Weights of a small GPT-style language model, trained from scratch on English Wikipedia.
Architecture: RMSNorm before each block, rotary positions, no biases in attention or MLP, untied embeddings.
Each number is 128 + 24 x the weight over its row's rms, rounded and kept within 0 to 255. Layers, rows and columns count from 0. Numbers have three digits each. The size before them is the row's rms in percent of the matrix's.

# layer 13 MLP up, 768x192, rms 0.16, rows 609-681, columns 0-95
105:134124104136119119114120122142079139101139150130116106132173138134122123139144158118168133140108135119145116144108130137088140096122148159084096106162132112158128132113149161108134141097176159138111131119093145132141138152084144118124122157126144063123132123125125122088093140171172111131
105:100136095151136112110117128123108114153128145173176160115112147137149147161144161157121128119149133068119117136155095142142118147106145206126132155110126089124108116095094160186136121108110132135140154147141094142099117137079118094121092171107133153119172110140093081155179124122128144140
093:137163123114134140130126145139107154165118135149116120111112143120127165133080108087101150151142138134075112120121110109108159130132086151144154161115127136129190100157096077110138133105074165119120153127150129109137064156147129166149096106121145095176126131143068119174153124100166125131
090:109125171079113134141155105150097151096120115136072138110124084126159120136129127121105155099102150097132151149105134122082153129154126083102160083141140119172148131126089151124133126110095153143137120141110160137140113111144127128132152133156161139133135127116110116123128202109135142135
108:102163150088068144161166089131100097142131126113126110146165116107131165123111153111143112118131140103089132139144106150111110141121108122149145139112142134122158098103132139098148123108121112140129165152137127130147148156091120072125151137090139107106128133078083125066159148110103141118
096:125113126128129163138094164134163126143130146082077159132114143113167134127104159163162149152105100130107131167094147111095100130157143126131146131106152104145139117109120135101137128086112117144127144133101098117130135211108135114093114134090204145106155150160131119148090076135154106116
094:122106130121090128140104149182141108152140139136150134093143076077142114124106104146099111097140139125097077135094138132112168112162046102139130143076154122131116181121112121094114125112146141155126146095166132119138169145119140131111097097153134110133096141156123098108119052123103100096
099:124094140156117104138125138132101136181165144129129078177159125162100141114142107136129127150139180100134112139164159122094097091132133101136143160112099074141137120115153108117162101115189127153164152140124117088098125105188124088116168123113137136094117110174099132119143117140146120117
096:120043108153141117116105131122147105110139126134070118131140160169124131144111128138107113104144100081127118139107119102134121132132092155102167126118141156155148175117125134075160092123101164066152154128080138134087122146151146092145114143140172141101137112126139138157103098123111143141
095:134139093156114107112134150116116110142097133169170130137119098106131150161141144159128147155084176133153110102121132148116096162076111128132101125096092121131148109111113133112164104160104156096112164154114150077078097129147121107128119146148138143206080096108146129127126141100129138087
096:139157133167125136152106152129139093111065150117167084168109104106094152133143142147152147144103114148081122155129133165135176118128146128161120147123137191133150120138139173125092118103156146139077146157090108172113140123111148085134128116093130142131125129117110103153120106162157121146
094:105122152127108098152118114108148180140103131120112106125148112151167116145105136150158102133143106130132105134132132100115133136139118159115143154106141122147103058161104152149145147128114187076122183106108137106143148065112099136155162131160113122121141124141150175137129149115158131133
092:108127086109123118143141134152110146156112097167144132133121137117105157146107143152140155082154089105111129114113218090103129134127135085072125123093133170107137137171144116095093089100117100139138079105094139099184179113132155114098100145128160128160083164159158134108124166106125073115
095:111097148144155120123163175132144112142124174128145128204167093098129092134097162099131110111175114128128108132131161123145104140132083121162144102143105140114104140145129098146128139125163132162080154109131118133102164126116118092132132111155113124146083121092147141138115152106164131106
093:169085093128140125126175137106156102161127133132127137147168151136132104146151134110131135128106104129157120118079160152114140183153111148153150162117122112102161141087098108137139100130136144115166139115119116133126121117137131108161146140128132153142137108128134129149119172166132113113
098:167141108148141100117111142159075108156146132132109131103184168153151138127117107094099123144101177131126132102119112124120064128122112135151143135154141105138102132100104162085109139118099162164147127110127123156111070140126140150119096093096121156125124117098101107143154092132125178119
088:115117095129156149129109104141119121096107105140150097135129134131112156139127076142115134151097089058111120169131141152146108149161107157143102150111124171088108180097107158138137151150148125111144134142169157118131127090145097110175134102091178092122091124083111152147136152126120151142
106:139157097147111109136170135079164121137125154104145118165134128105122109162083129131157159106152142130125114073146152146126112086140140105158100125126142090137134133099117135114152119161136176126132154144126123134149137117114131168120138160097170129107134122109146142117113153154118126148
106:150100080076153144135175143131113099117124135075147125157101107142136115111097086103119122120134097101135144129111095148150102140068118130120155124086119112176170106094147124134111149128141062102127101104104116112092125101132147118103141137157123149154102132136118113141140118153163139113
092:123148100122106167140114128086106143113089135106159118075100119114134109129098154131130124167122076127135119132110112119107146139150117112124158156095148151118115144140138119157110163128081123147123126148106112152116159138085119106134149139148189154157109126109117136133104116113132165104
112:079081165133156122130108159123080157132099083113125115136116130132107134116141114159125121127104103148153160163141152086108113122122143100150111160077112089114151151147136104103120108161131140126131090155126146107116114114147137127159097118135151160137151107120085135132185195124096105143
096:119144134118120168100124173126102159159134115104107146126065125162110124079149105165139103146136080158168125108082133141134148182128153092107133168120133096166131115164151123124137127118146110091108060114156121138121092099169104117153087127142095141127157120133140168157119157162154148105
091:119171136128124130127133095112088148134145123140136112098147134126159108145178086103101103131112128122122083101097131125110115082136098117141086154110155131139108133156127080105164088157137132130143110056133105126095126099109114167152149154116113157133134118095100120140075145104136117095
098:118119118133139103114148115109116134091119106140119133150100115118132113122129129112115132111110114110129145109136127135106151151104103165114095182167090134154128117150165161126163133152141189117153139147125129095141159206156095081117085160140152128098108135120097161118128154106168155141
099:120109112112127148171151162168135150131120155151129130122138126105084128144148141136106132154109110144165066148137135126062148066140126155144124116092148102123132132138146160132131111107124152160109157103092104102134159170120155130143124103121119131123144179102084115088088122152160123130
098:084136140101134160092122135079112166193135170145122129128131122118124103138149157162110175169129106121114138145095144164159164173146142125116117079113119167132156103161124112136136091107076145128134130119081109128158165158144110158137162141125133141125160102116117114099115134134118172114
093:141074131161140097124088149148142106137102094095138053131127126121146147149116095121152135158078158112059129143140113115142144111112130146152136132138139162142132089102110146173134131161142165138144124125121088138108172128126109150138103155140114093108155145135126149133131125111125107140
095:136128085111100126174129118139131127108116088140114128138119125163107126116121162122110134137094120162119161131121148135144149072154105115090131210129126098116115130115145138143152148095106074113130124168167153134156106158139095123136135136129128141142146100089150098125141154135128103137
098:131114085152115152164086135175116126096118140178127119123106143128082161073127093143158196149137099102120154143116149097128083090113136126091129126103121117149145076095104149176166107144087126116136140133134138105135176122165127168138122121126110152122134126099132141096127177147131096116
088:120132169112120136118138136121151159168102153125111167121101140117153105085112166137145119124137099122119097124103129093085152157144124158158108077164095138172161132132135132134149146109113109072131119090129143124150146141135144079113105153095103147140142124135126144173138124124141169127
090:122099091140165149130167135145139106146134150118144107144128084102144131135097185084135123097149071097100134116146144114133115108117147137114126134137150149109133110119138144197143144127153139143135145142143136143125113137141115172114113159165139167143103144127081130133146127151181155147
106:154161138118123158151134149119065137107145140116075151119094070136081138135166153114126146115136089123143158160129159136141086124104110157120097165133112050110114122089140163138114124149152164139126130102109134150162135102136110104154124090107130151122140128105124169142142108140152118135
118:143148161109146129104158093130132170121112163156165158113154107091102133118134106136139121148096132124158088123102107160152136119138114123129076106104167164116102151152133182137148146178139134111134106098152091142100135108103141135112150119121107102128076076118128126167149175139125113113
122:141146078145154129141146144103110110108101143069097120161165108174096139116150147120147125158134147137143139093121129073138158140142133092147106128126125167116127089103130121161134103089151125130112155093117128100142137170144189136140103151091153157141134115101147152136114138150097112151
098:158123159154129139128130184121145109136114123169091145158106129075163119149093054121100105128150109120115127175110143151095119166128118060104141145109156134131148100156130095082122094126098132093132142111147137088139104122115123125141148111134110125145107112109158115091142102142119106113
081:140114194134090118135112120131169148100136189114134138130117129127121133167112187140163119119156169152137132153132122152132116157109134123148139128144160124134148111115095064144114127104098152125124115121116143127129118153145101167126098152120130136098069120145109102143120129111140142130
105:106129107151128170122129137106151161136109127135149121092119173093124143144092135111123137136130142107166120113132113134134134113102123119156083140111099090150118156096053145090099108094146091151165126092117130143141169141117171104098134123100134103141134156137100089093124112114132119126
101:189132149115143099121151145135087075110151115152166126127151103149125129152117115136116101092114136154082169097120119112078127135104121140117132160143165151109141119102136089141102121102117144126130128120144107130123165202156126117136141129113121143081101122129072100108133090178154127153
101:121134147129093140121126104146083098117149108130128178140171129141113172142168124133151115144160098141099106115114124130138142190128120116133091154163100174158099099132114109144169126151120145112148141103159171130160098120099134089138158158083124156123147121143144119092176087105105099154
099:140092140123121084144152122124084131172135147153153120142164132162159093155115101152120121169156098107153095142112129130131148124141122147124111124146147123140136104120142075126170150131157135103141144093130129146109162123112100112146089099124097116144114119150166147137124113159174161113
103:131113149118125078131145172118147125182174123178143140163137137114168158124140106147124148137147094132086121127096125104142128134121102132117088094111138103134136145122124179154100137163109139135060115132134119095134137104116141149142120118081134118130129106146194126133166164135120115113
092:128112070138157106129132120128167142126128138183116090117120099113114144135139114120154133153123142154111127093167114155177127074139144138089100147126116082125120127120168137134112128135088107137121135193147132115078110132123104105130130089171134105136123147110076129116153152102108104106
094:129122081132107120086082139110106154105126139099148145104109106112110128111155131101114156103112172083146119168108114144128094118154117122135144118168122146140115116157100150132098104150174124145128111143125130093119133090116096064106090093148114148122127119114111119118084150129129130119
099:144138075123101095134098114118160117157116110136079097099109155169152162142095155131158118100097084096117127119090169140174091104165104121134179145131125128146109110136157164115129086153178118138156122111138075137113154130142139121143150151113088138112164117095147117151132166121115104116
097:131155115127132160106130093172132112117154124146106115078119127174146121117140155118153142128153166145099127123138114118142154115159152088131126183156138096145109139126111141144106105131103109131116112100090120136115124127095101113160129121123103129130089127133130129112072110084155096134
097:167131142154106143136123133115118156114142161102118141106134123125132136101163098147123111126122157096073125119117091160105165142109125132106149154148074115141098113129149137109144130066081124129135137091123122141134108164122134136125149130094163134169102066112147143088175107138140107091
111:103157120143160136128154090126122089165142147153156129209141133175107127103086114150137114130097090118146148129095148131135127085127113145152135135125128150113147139134082135114119101161142140101113130078082140120100136151136165159102111135173138157149109123099114076092085151179134111111
097:118149123129135122148116111134143128164129131089147096126120143175128147119125148134109155109137127129098104151137106128157136087133085097109090095147134176157119115120170119148131132127102155087118108144144139097095155099190144105137144131174150159100131085151146134130161132121080158129
099:149120084098142151133111139108127126136141122116101128139134193139103131190122136139096127117140141135144169166146076142136148096122153169083142120101150120111119141162138176157134145139150146136112151149089148141100138147112126119124120129113165130078124114139106122100161145092138118102
107:135162093165149138148117174109092109110137119106127126111114133119129148089052140147133147141143173098118099150093131160092119089139149174121066124158137100143148113127154132103128134102117109106119106135134151108128121117131116131162147159127095132141194136120139103157069132121114155113
086:135150139111152116104133088141130135132131146120125155104121147145156110177157054108121133156142142122184171146108134119142168119098135108132132083150159145071146115143167139075160140111125131109142128107166117145136164118132102085135148126107107121115073150138112130125148115126150170135
085:136140054130116123136122098132130116145131165119107083137133134125107114152122115111156133170103067103135139087098076125123127048147143150112125123130149098124135108104196143125167124153103116153116109157157112093087104112107087113154117128097142099137149125086097112109115118146144153112
100:147136142103093120135139149151176092166196118116132081119100085136124125097155160133141118141078116139116113118116114129146085190105118109128121130140077145111111120087160164169116121149121111117095150150149148094078135077145115123161130089147105145066089093134127125131127113114158116100
116:121139163155168165114117106151124147158129097113149100147146103162077118113138140122102140147123169135098114127150129101128107126165160124142110146165095100096124093137081129157136146129106128131105098123095149109188145134108092144128129139134127138157133146116111099125130120163117150085
100:167148137095172114137092135160108115110156176161139108141100126144162176121118138150149084127153191126084120118154121124117122127163105161162121131162097137102111124136080165107116136109098118149118126134151096140103124093140168132119120142117169188153143127115149093126113145136163151137
112:094129152167167122116149155115156141133103135124157150141157127115134174150142098113137137129153110085093162137144137128146129089129125103177161126116148138137118128132087128126059105123136100120133104112168114069123128110125140157119058168108114120167131114112161101098121135109124143102
085:100115119082146125107138119133102150095120128147123116101124130106117157134107147104094124096108136145143092148115120158124157092123124103173127112093167142126107108138107177176151142153126096134124129104150100120118118121133152111102134133122069138153131112125105136167152133106118075136
094:151088117105170111129075131139105133128113144161073157169167153141110157156069108119117128124127152121120156109147119100179141118120098118125156122182134161151129117138176112128107127111102140122102107137149131120163142111131137132162134126127117130125102135159134120144119135095115120164
100:131098145087132136147162115120149139133098124204137117110183150082149127127105117141129108111122120093110145138146102133095085155104104146115140095100115129184105171140099084147103095135106098120126144111129132089122117155120125137175160130144095191122115132132146143108142105109129110141
095:113145097122169095141103144098123146135136130114139150148138129153118130150146140139146101125123126123165138151145129133129142116134133135113127132139119118126122084102108113169130138158117117085128144109127171170143181122142087123167180118091109148164112118179157129149154090173064147125
095:069134086117131167118123157125126112117146129108126126088116105153126088155104086114143139096123097085139119123144142085171083135103121134144144145152088124137115085153133136129155121130168101088155140134162141126161162154167121143090121137129138149158089138135094140173197140145111100107
094:129116147113100152170152132136151103094092158164171122137137129129115137106104122130119097126169135085140161100107126145074106120153110095132126140135133100115155090143141162114135160089156149088146131139159106176116164128110151135162131107123146172147173170129137132142105140150131103120
108:115147130119128099129124152151131084062103123113129153100162129104096125125118168168160168167126152127100126132112108168079144132100179113141128142199136118163117077131172122107107091062154149095133130151133164108121137132103117120147146147101094147108097147118144163124141162135126163133
103:119105126044143136125139133098121161120124153136147147120111123119113169117150142132127146143131096100103116126156108107104132088119177154086122103103139091115085138114167140104092092172126120145141122126133125117143126121142140154140169130149136124129143167175136112105111155186168165100
097:097108148117152146162123136108114160173140086147140135119135144153133177107094125105134146176144142126087133117113132140139108142129134092134130198109111148116133153151075128118068098129112144134135165148111157102155125152163116143122115186126110118113106109135122159147121118132147129118
105:137134141079159109137159125147154123129128133109138124120092112141120116117107119112168123126131175104164096087093109085110143153105119125143162094163119127113107068066141116118104101143112084122125131087107149145155104149134151138132171134067149126138121132082152127131097129116090120144
106:140127146129125100157099087146157084112164153099143181115161105132131138095118079169130165125133076143156126143158110103122087154133100119146154118156158126143134124095184130164145146145095095103089125130110101123163128139140113091133170096097132118115134138085128126109124169148157140144
104:177090110174115123120170092124096160154159167147134111137107178125150104114122122101124144134156107128125172170148121099082109172142081127139131139104125123102130133129102147109102141149105115116093110110139115112085138133131098132166120141123120116146143118110112097160138079131090120136
103:120140121157093150097121133104126137134092181150143121087141133105096145171120109145159105082181075106120123146107112107124120085104108153137103153081151120123146132135091143125132122083145125110119151140147147134148153115146144153142098109117169086154186086144118148117177108110138122138
104:139133138090120145115087124154148090140117123107146141123151111145152126113132148092105117138190103106182115130146160088133124111123107108130110135085104195123101121105162142105140129153115154153114113153113119137164167128115128119155131092122158126117104110104155124120120098121114124146
100:160098057090114123121095127109130150095112143107126106156123164135092135125124124136162173124149124131125120157102138115128156123124157152089123158117075095178108141153098118102121124119077129158130111169100101170101159132149177079138153136111137139094142134129133147119135132165133159138
097:098145113116180092131105158167162106114146134123148125129116131093095094103142132111123143091149124098129147118152075136116115107095116147105126135125114109156119139163121139155155113158112112133126120162113121135121125111094141131157109171146113100118111180149128160131133122121144129125
115:072133119115151087130141116125162170163120080090173171124106110106122166124099127101143153086149120120126106122171120124183144145122121120159136147105119085109111118128133111139133117151136121101087140101151140108141181116153166114118112127099135133148124128134077117118150051109099095112
# layer 13 MLP down (transposed), 768x192, rms 0.163, rows 609-680, columns 0-95
094:139127142143131113130093153194143088155071112160123146127123139103086126120151169113103115153154106143087130123155145139110122140122127178120127116123157096132152141137126143097113116146147082152068118131147137145135147126145082116129098140135119175127067154105089101142145148117121125103
109:124082101107099134115115153156155128133101131092113144102146156134129115153159100102117117155145123154166111157160126121151141101111117089140134117116119146170119136105111087108135108138158150090149120137150133154135181100162100131079098136120110075146111151133175163094135136144155153144
099:097127162140171124124150158152126132134168208081102121129111121122102139137157164115124121127121138100123122174156120109120112121119103135112132134145129085115156136104095119136155036120164112106125162153116134146115166162088141158134133125118135123149111145170102131104127155098102145107
077:116121139162150127082146141144182122118112133127137138116104138157152131134101113140123154100156129132096165121124107109164112125106113175110111140108117134134128132100139166109089138111090127096079105109158099158093122109131105133153083131167095112133112150129111135117160151125102126138
113:156166119137126124068144103081100142084116130098055127099115141142138191109132129116097168153113131116108158127084113129160103128130105085147087121170109159121103124111123104142131084109150113089136140109146162127125102130112129136163135122158150108078120108153097139158104153101105119156
056:095149120131152144128159114162116123130166122139123133161172132152135087214110160123119117074112128146116151107147123136120124139117169155124126153128100171127144125112132074161098166116136146170127126115114117096093132143161102174143132123157128116100170094128116141135115122153085125129
091:121099129173126156156115140155120138138104104143136090097143166080136113143151178142152080184124125119133134088136128094138129151126157114092158127172159144131152095138133142096168143117089123112104139131128103118099104109134157124138128175117064130133123109113088109113151092139169147124
063:118149095106119117147122137100123121094121129144140169146119121130148095120118144096115126098132104153130125113180123176119153103096136153135103145109105185153135158104137146153108129066138155108133123149137084128149119116129113139153157112128164114141163139187162115092105123164114080129
098:170120083144169114138083090116104103129156120120119095101184156137141120133153137133131141110110135137122162127129114157140060127142134126111123106097150107150117147146135121126141116104115130139103134125098133120130136127104099134105142107158105113125113112113156128135123123151071133215
094:112156159113147109133114136108116096143166123144137154111097116131101122144127090093157130109138130129084127150129150114133112110139124132120155133134117113089081119130098168121116150131157134144180153114135134122083168120145117111106141166135182121103122155153112116103126122122083142140
091:130068126119094094149133147149123174088139142131116128137151160118147130136103118112143101154137149114127115142098104088125123151149097131129177116106123124162127078135106142112166129132137170086131095146166057104183123110118127146136125086111126113124140141113132137060114103151126107105
107:114142118122097113120121122065147097146133162149112100133108127131140183109103096128140113101101108142071144108102101101111122148139138113105147138164132098126141111143126071122161122133165129133130140128130153095129141156095103128131138117131151120144107125142142148161093168112163106096
095:139113132129121113109137152107121112128124136122143129175145135191166115095141102119176075137128144173125119119142096164136144108149124201182097132139078131118071130108141130115128158141135107105124156093124115166104119122124095142137153130117127088121160119109127135139125108141117121148
103:131121158088133114113078081132104152138119097118150160073137171168111151157116115146148131173082160126112129131129116141123131154131138091143114175137127131129150097117105171094115118129124155098165120170136098111106120127158128114116137144142144086107129130174081106160163166133141109120
099:115059104125160108134131128154150192184114157112116104160104145147087121156123111144100123093156143134139159123101138093103144105126127122110097104189079131167102126105133114103126114130126133135098127128136103119182132116103149115165180161106088141163117154150145176118143123073100172168
109:127100117152127097136124089110136106080148124091145143114126162139128148088126143160156179102152120109117169124112141146123160136108139132106121104120162082152153123124101125129136117153086136086117132144159115153123108092119137140105141113114121145085124116165164151142126154093125099135
097:131129120144131104128166130104173089106129173117131143161121124135116163141152176114078143109093123134115167104113124121103139155088130135078153104132131153138110141147120128107113130109141120158156107132138146156154143139157117142133184132078140083135110134148152153145109120117145071146
099:122057128134151154089091108121162139113142107141083115101150140147143138130140145128120125144101115180121156140137114115127127145115117111141173130138109162138102126144111136123104118113143127124137085162139187152093156126149132098106119095158104113125097149138129154164121170134091105065
119:134138122184116124133106153144097097198120151109084156111143118120118137106162127126121136106093089152144142154074146102144135111142142136105142128116137110161133120101141129130115107127119150155126153140119181138140127089156140132134110159128112134128163141146135156162075164109144124127
077:100129100118123087152148144112107141132139123102152148122149155107114073158119181112163163114096076124109114106097126156155117152159164112135132150151065182145135172081106115137107136121122167122143116148111136131143117111149129133120140162117092141087143122096137161124099119158163146154
082:159113092081128169139159128150112114144112143158128122103124127108152117142112120169133081132107145168157113116168108139145159167102120130087115135132137140116157152097133158102104110156116074132105096151123114116160137132121126122089093145110151177116139130112103145164157078102142079140
112:160174131128118118116089117103158134139113147129144145180124137129140140177151074147171143127125119080090094133131117132134103112133128168172151108111078159121077087128148115155145075146120165148135156169122140141134140117132139130106149131101129110131155121116134109109087131119119132122
104:166074105179124119159145097119154138106144133156169148102105130136097109106129129147176142118121085116138152112188082159162114123123096137108123128138114131145135111176097116167142075096147176089100104141116141086118116130144148186163165098101163131132136107151141140145148120110101144142
099:122132143112158118162136133178153116109113154126132132129135147104130120130132120169130151108122131126128129119116167088132087148122110117100162108101117134135122176163135089114107159090147099130121134104119129125101113115143162121129151147139113092139166145089141111136150163132084114131
081:171159139149117118062127121106086112119109098125138093133115127171131137137125119108168096141150144109104134118173107148137146142125087111108101122153113115118102084184152108135124140128160127158109118142150122137122092129159123140106081113115145131185097092129126136191122159106153175108
108:189093131140110082147118108107134111100114163133147155107092122062110118140122114104180115125124156173167155153126112156154118132143124143110128142121132083119119152114121119106097148098143135134162131101121169143141109126120121115071142103097105112110127120097163102157088125112122123134
102:127146129129124126140136111098124055129082103157094123100183135077100134137139138127081134125155103175130129115153143126090129164136116136153162088125101119095137178150090155130081142150126094147144101168090159140132086137128096144132129114136165131124102136116103115120128102140126164085
063:135161131098168140113175138153116125115146143152124135126132125123149093170130172133102131109140142158091106134118125157136114135141136148165072147108063153152187131126124113130131098118102147128125101136139154141141115132146125134147120103109126099135102095163075134115071121136122102132
097:111135140128138124139124091170140135130077126125149165160110162125135125113127154128133093183159137142167135147153128131102124148132114142121138141145133118117125130131114125139132099154157164105128093094142110100120151128125113129117134149151120150137093137196123151091131174088130092141
075:146094123119131103129130122133113119099126107105126116151086133177113118135148129110102151167143098136135112150102150173146147119094143135120070160114149161140091147121127138083136097124169129135122124137103143127088130170114089143131168118150155107131131125093146129079123173106128115122
089:142141160113152142147119093144152160164123130121131131134126167121156126123148079092145159124126160136171120122155137124156112121134161168151104123123113124105121137125158119137133129140127127179120174108171123082108058193102112152132120146093124121133150133120157106112149173072079148135
113:127094163103122159097162113134134133152171145126096159101144091153129174129113122100108113114155063118141104120109143120145127143124095133139114103177160153125156122159132106134168106103085123131116138128188119110087124164112119109113097129128162112132106181115097088105171167112130121128
061:119154127116112131160128126102147146093146152112156140125135132121100112128111139083107155115128118175106171117127091167139132140106161132096109194139117141179093103098124117149147131106116150128118097121109130132098137107125079128166155142167142128141129130140113133100111118146124117134
114:164108103121119102111126084127152109169134165121122100135128136105144134111126163148087131100124156136134144101145113119112147060139105168099114129128168123107128129119143139116117090163121144120102136164095112125167109119121090119150119128107122150163156143069157140115098160093162140175
113:126152144147140142172108172138177129148149153158136109134135155109120117166137136128161093112138096100098094113095127136083169109134139146133098123172091162062148096120192128149155120077104159106148107090089146123127087131133172135165098144130079100150116133138124153151165110112118156124
075:068129115137124126116146114154159157149143137153151202120139142126162093105153125155123123100094097129133143123129134132107108153101122113116129092119099129152135091131148120184138152113122143157114096050092117075097150116117077133163104101087121100138149144147115106096108145105119138147
094:118094091081133134091131123097144124151174133117132151159105112125142104136168118099145112122121102116101144142098187111147113107178119092113143081113155092126098140151119121152144129155113135129179155130135181119088106102118131161151157111166142127112091128101164107142119182148146143143
100:151131132136096134129098143110136132191126150125094124099092106096160096104166072126086108130119124116130126115108151121120114140135138171157102158125125124102139104151131136093125139108156122114122111115081130145139172173116098063152129111114140163109133170089160133115127138147108124166
119:113151119105155122109145080136137101129106107141134107136139059109114175084121148112154125108172101122153088123115098117149139092125094122104118124144122104074144126114158120097161161114131138131164121104132103154121136150102097160140167156128145135164111117116129117150093101148168154113
104:118147125139185121097140078158119117148112143100063151152094102146140133063181165145130117126091121120109174136138132132122095150118131142130127136141096129120151113139098112116094121138098121090160106109150132117192112106124137159129138118078124147092127116133107109084153137114159100167
108:127139130108153124146109131142112142129104104084146112137123126069127109141157085130163121142112133140104158086125064131158143165108105110111114081106140136102152076155121130093142147159138103168133133162133091129070112130143142126158128095167096127074136117148135098141158143174082142094
064:125160090077115109158154129062090130094098155122151127130126101129120121138105119144145152130144095091138143083110112158148116124124168126104112190133140141188148140111158134165146099094129145121124135138141128115155136137124124153109143129178138141131094105147110134111137120159147115142
107:145146170153138162133179135089114127111127109136165115144174132137147130171086101109091112158163123125114064124117115130116136157122116139125071144129125145124103113103157126100131145091117150155138179142148113126163101157127092163125121165134144124126123154161120144136131124132114087156
062:110122156118136141127161132105114120097138160084128164128106142131090160142151114118114160112145099147128162149121146143146105103107159097111086120100077161162117138066149129144138101088137116139136137118140134130160145123124080181132161120130169103125152109133130141104100117146118135160
095:106099121123132129133136136141122120159096122127145156146108104137126126156101132108140141168128112143160134172143120133092096144099094100140098107143120153143145060151124151124107178096168166139115120119141106153115115126136132096140152111151092088114115080133138155130146150143134138144
096:112154163143118108138127152218143157131132140145145125144133119131151136106125077111131152115085106105145120113144157066142144137142137143095123143082130139126101120122170117168151134131114131146155163153132154128137117134125129147136110175117133087125145123174182118115132124171156134140
098:109123140118132099091104137101140145094124119125090111146094139073105143119168112126135141144168115121120166106134130099158116118124080169094124137153122146143123095117118136124118099118103138115110097174192095126168146131097129094147133129132088181103105116152157146157141131165112160143
108:167135133170134098140130116107127076120133132135121108125162141145143157085107091137142132109130129086080136121094165107101128123112097107138122126142123092132091130148149083176175110119138106159115129133109141172121161134133112095166188144135152167143108151150113130114150153130144148156
098:131143107134127107148152148138125063160095112149129154170134147164132137117159107134122101134116092111134119095120177136184144127159129164119114107142140096099117117075114107099148152144093145144143123106126118100143128132123131147146139152082138126173155097139167184126128101121159140111
096:137115113153125133083105125088139125141127117115103107117157100155124100139108127134115121108074143144128141169135109146159164180094130103111129134100162162137138153130127142159128098159109131110111118144109111118160124122119130121160137111122120081084124158145067117109107111129104110148
077:155127110162137139097144150079120117125118117136125102161162142159144121169135126105109123117135077180094150103109122129064133154088164127131111131117124173152107139145106163134123175120106144112130109101152122141157099119173112126163104143130147153123144133155156175083110131119144124166
068:106146119130168128132131071089081137096124134184109113134171118123164123131144137097120142103144107143081156090170119147096128150127129119147145174099129183150117135157124116122124126070132144180102151138138140103122186152141083133120159158126183118113133164147154141109161105124144153121
113:158140132150125141147164105154115100128091103099171139161125091111099113135093142160132142121113135106128126122159109108118135147117137127103166107148142163110087086173124105092139146142136118095137118100065120156121123122098091112131158148160112124116150143072104152182128132163132129116
061:134137116120122108153152108056099121127140136150154132111131154130105118165114151112111143114146109132102166092104074156149133132117163134139108137127108155176127140106116129129118118094101174139101119126131150132143128113156122180153137136145161104139108134161120111095099112149145094123
098:098105131096113098107138122168113141150110107133145157089128141098113107148144119142086122118107108136173111134097151130119135085100130120109104090122154106127118121121153086125113084117117142177163147147097142114154128133085119126151118159129122099112146167139118119125127102130116133125
113:138122123169151127128110083160142132139108124145135093139122141086139119103138132061139145148109135082170131137138156101132132138123117177099131163162085130162146119161148164155113118122119071156142122112092148138112172141126101126074124119093119154129093082141120147118113182132152121131
076:103097128118162104135122112145147136098137122142112098101095094148100100134142147124082106132149124152106149068101131135143128130175132115149087149109101129199147150133130094166154150126082139143091126115108151128123100144131120138149116050122116145105149113108141128092120150098107108145
110:091114165138137179180117163159116141099161119154118103139131182134192118124109099110168155090124125154158123156120127124115119154094136149113127143141111179122114090095115114104100099173092108132151122098145128088160120083139186128116129123109122114181126117138137112125126101122119094113
103:153181139144134117146125132096130129155157128093147123117175114150127191096143125159103140126151115128126105156156112167106162116103150134108102114119140138158157173140105186106126120140132136159148148164100085120156133145128078151106119109149077118174168122143106115141129133161147130150
119:106152151156144132109143134074119093120145113097121146099137150154104102163132178163136139104162135103168163112109099126108130121107142079144138136149138142112120084142153141107087143143153163143131123091146144094081084141182135158130107119153139125125114170134135139166093149103135129109
092:148161138119143126128130100062160139163129123128110111171109162146116167094149135159140145131134141141106112119117076164112187118156131133107111112108160106085104152120123166138143124131108157142119117095135113138071075111169127136164167143166147111102123117112148099131084121146119137084
095:120172118109140164141131101156110132145103112147121175144127122125190080165150106134161152105094123113158123131119131152150111106129092139175107114118117128088119128097089089133122161121108109118094145106125088110100123107110125104144118118117107100113152090077127138142144093137133123131
102:122123145152122131086123142055126113098104135092111102111103142112135140088098145103119145184138153134124177114137113143123114156141095154141118165135120133134154102144156151145119119101109095097104140136140131127093070161094112111150146110109099141124072141147107126137132151148103118126
110:148146119144097114147143156096131119135127167132163128141136088138161155101106103145117117141099122135161114113121129140129104142133086116148107153146112147151096092103124119133138123126151181114126108142148138094091131084134136134153108111067120121093111112110106129155157082121204127150
104:077108085090119106082111112126128088145136167089143132108073117146130093096145127113160151166103105089136134106134145071127147140140125126128115117110131154087082118071111150142145107139133104182094162148097102138097128108130144104160138095149137129089126110134116111101163105125147139109
094:140109160128128141134096116166076105137108136097115123097156143129152174119167122107106129071122112124083181144117142168127152106121155123131100098137143145127160142123099119151100175134136161133167071137179139092111128130139134138121129120138157137129095124154135171065147126151097095138
104:162129101136121113145134131130125086105165131121100136123121127182153152134096118119111127129093185097096116119138086156131115144091152084109144067117103124099152142131095124150160149140149110086159104107123153117138093140124122138097125114114135121154119103096137126099122103095118139136
085:143123189107133107139091159175183102162101125113123111112138119115152125111073132139145135141144128142125111122152128130162151160084119086090133106108126149115154135138166085152079141116167137163134142116166149157117097145145136122116123135117102092143166092159179155131168101149146120170
109:162158112124106122118101155100125115128110111152146122103086117143129123125114101098116145110103111097134112106110140124137145141135113139135092150079096119111077162127142107140119146157166120137132129107127152145118126101127108158158082121121102166085153143158147130131166120098179094185
100:132114162112139105129125156145105116122118117133079086154077157184137157088113132119091133097060122170108125162118124091124111142132117134166167086112134088122149115096149122135133135132151120138101085169152092108076164135142186153102116121146126104137127143102118155101100060088134176138
099:120130180119095165123143145167165107124113130144099104122123120127143111157105118116139110117097142139092147167177120150109138123122132172145106086143089145069162150106092125090104129166144134127116120113143129131151151145134109131113133149117126131103116100084121132097115125138112120098
102:085125133159136140136147094164080125162092127130115105140136141146121153125154161133150146161080098174140167124128153095104154134095132093162113140135146137128158124124116133095159102124130090119133136125123165166169128160115132117106135096122128133101096137104087104123141157124109111110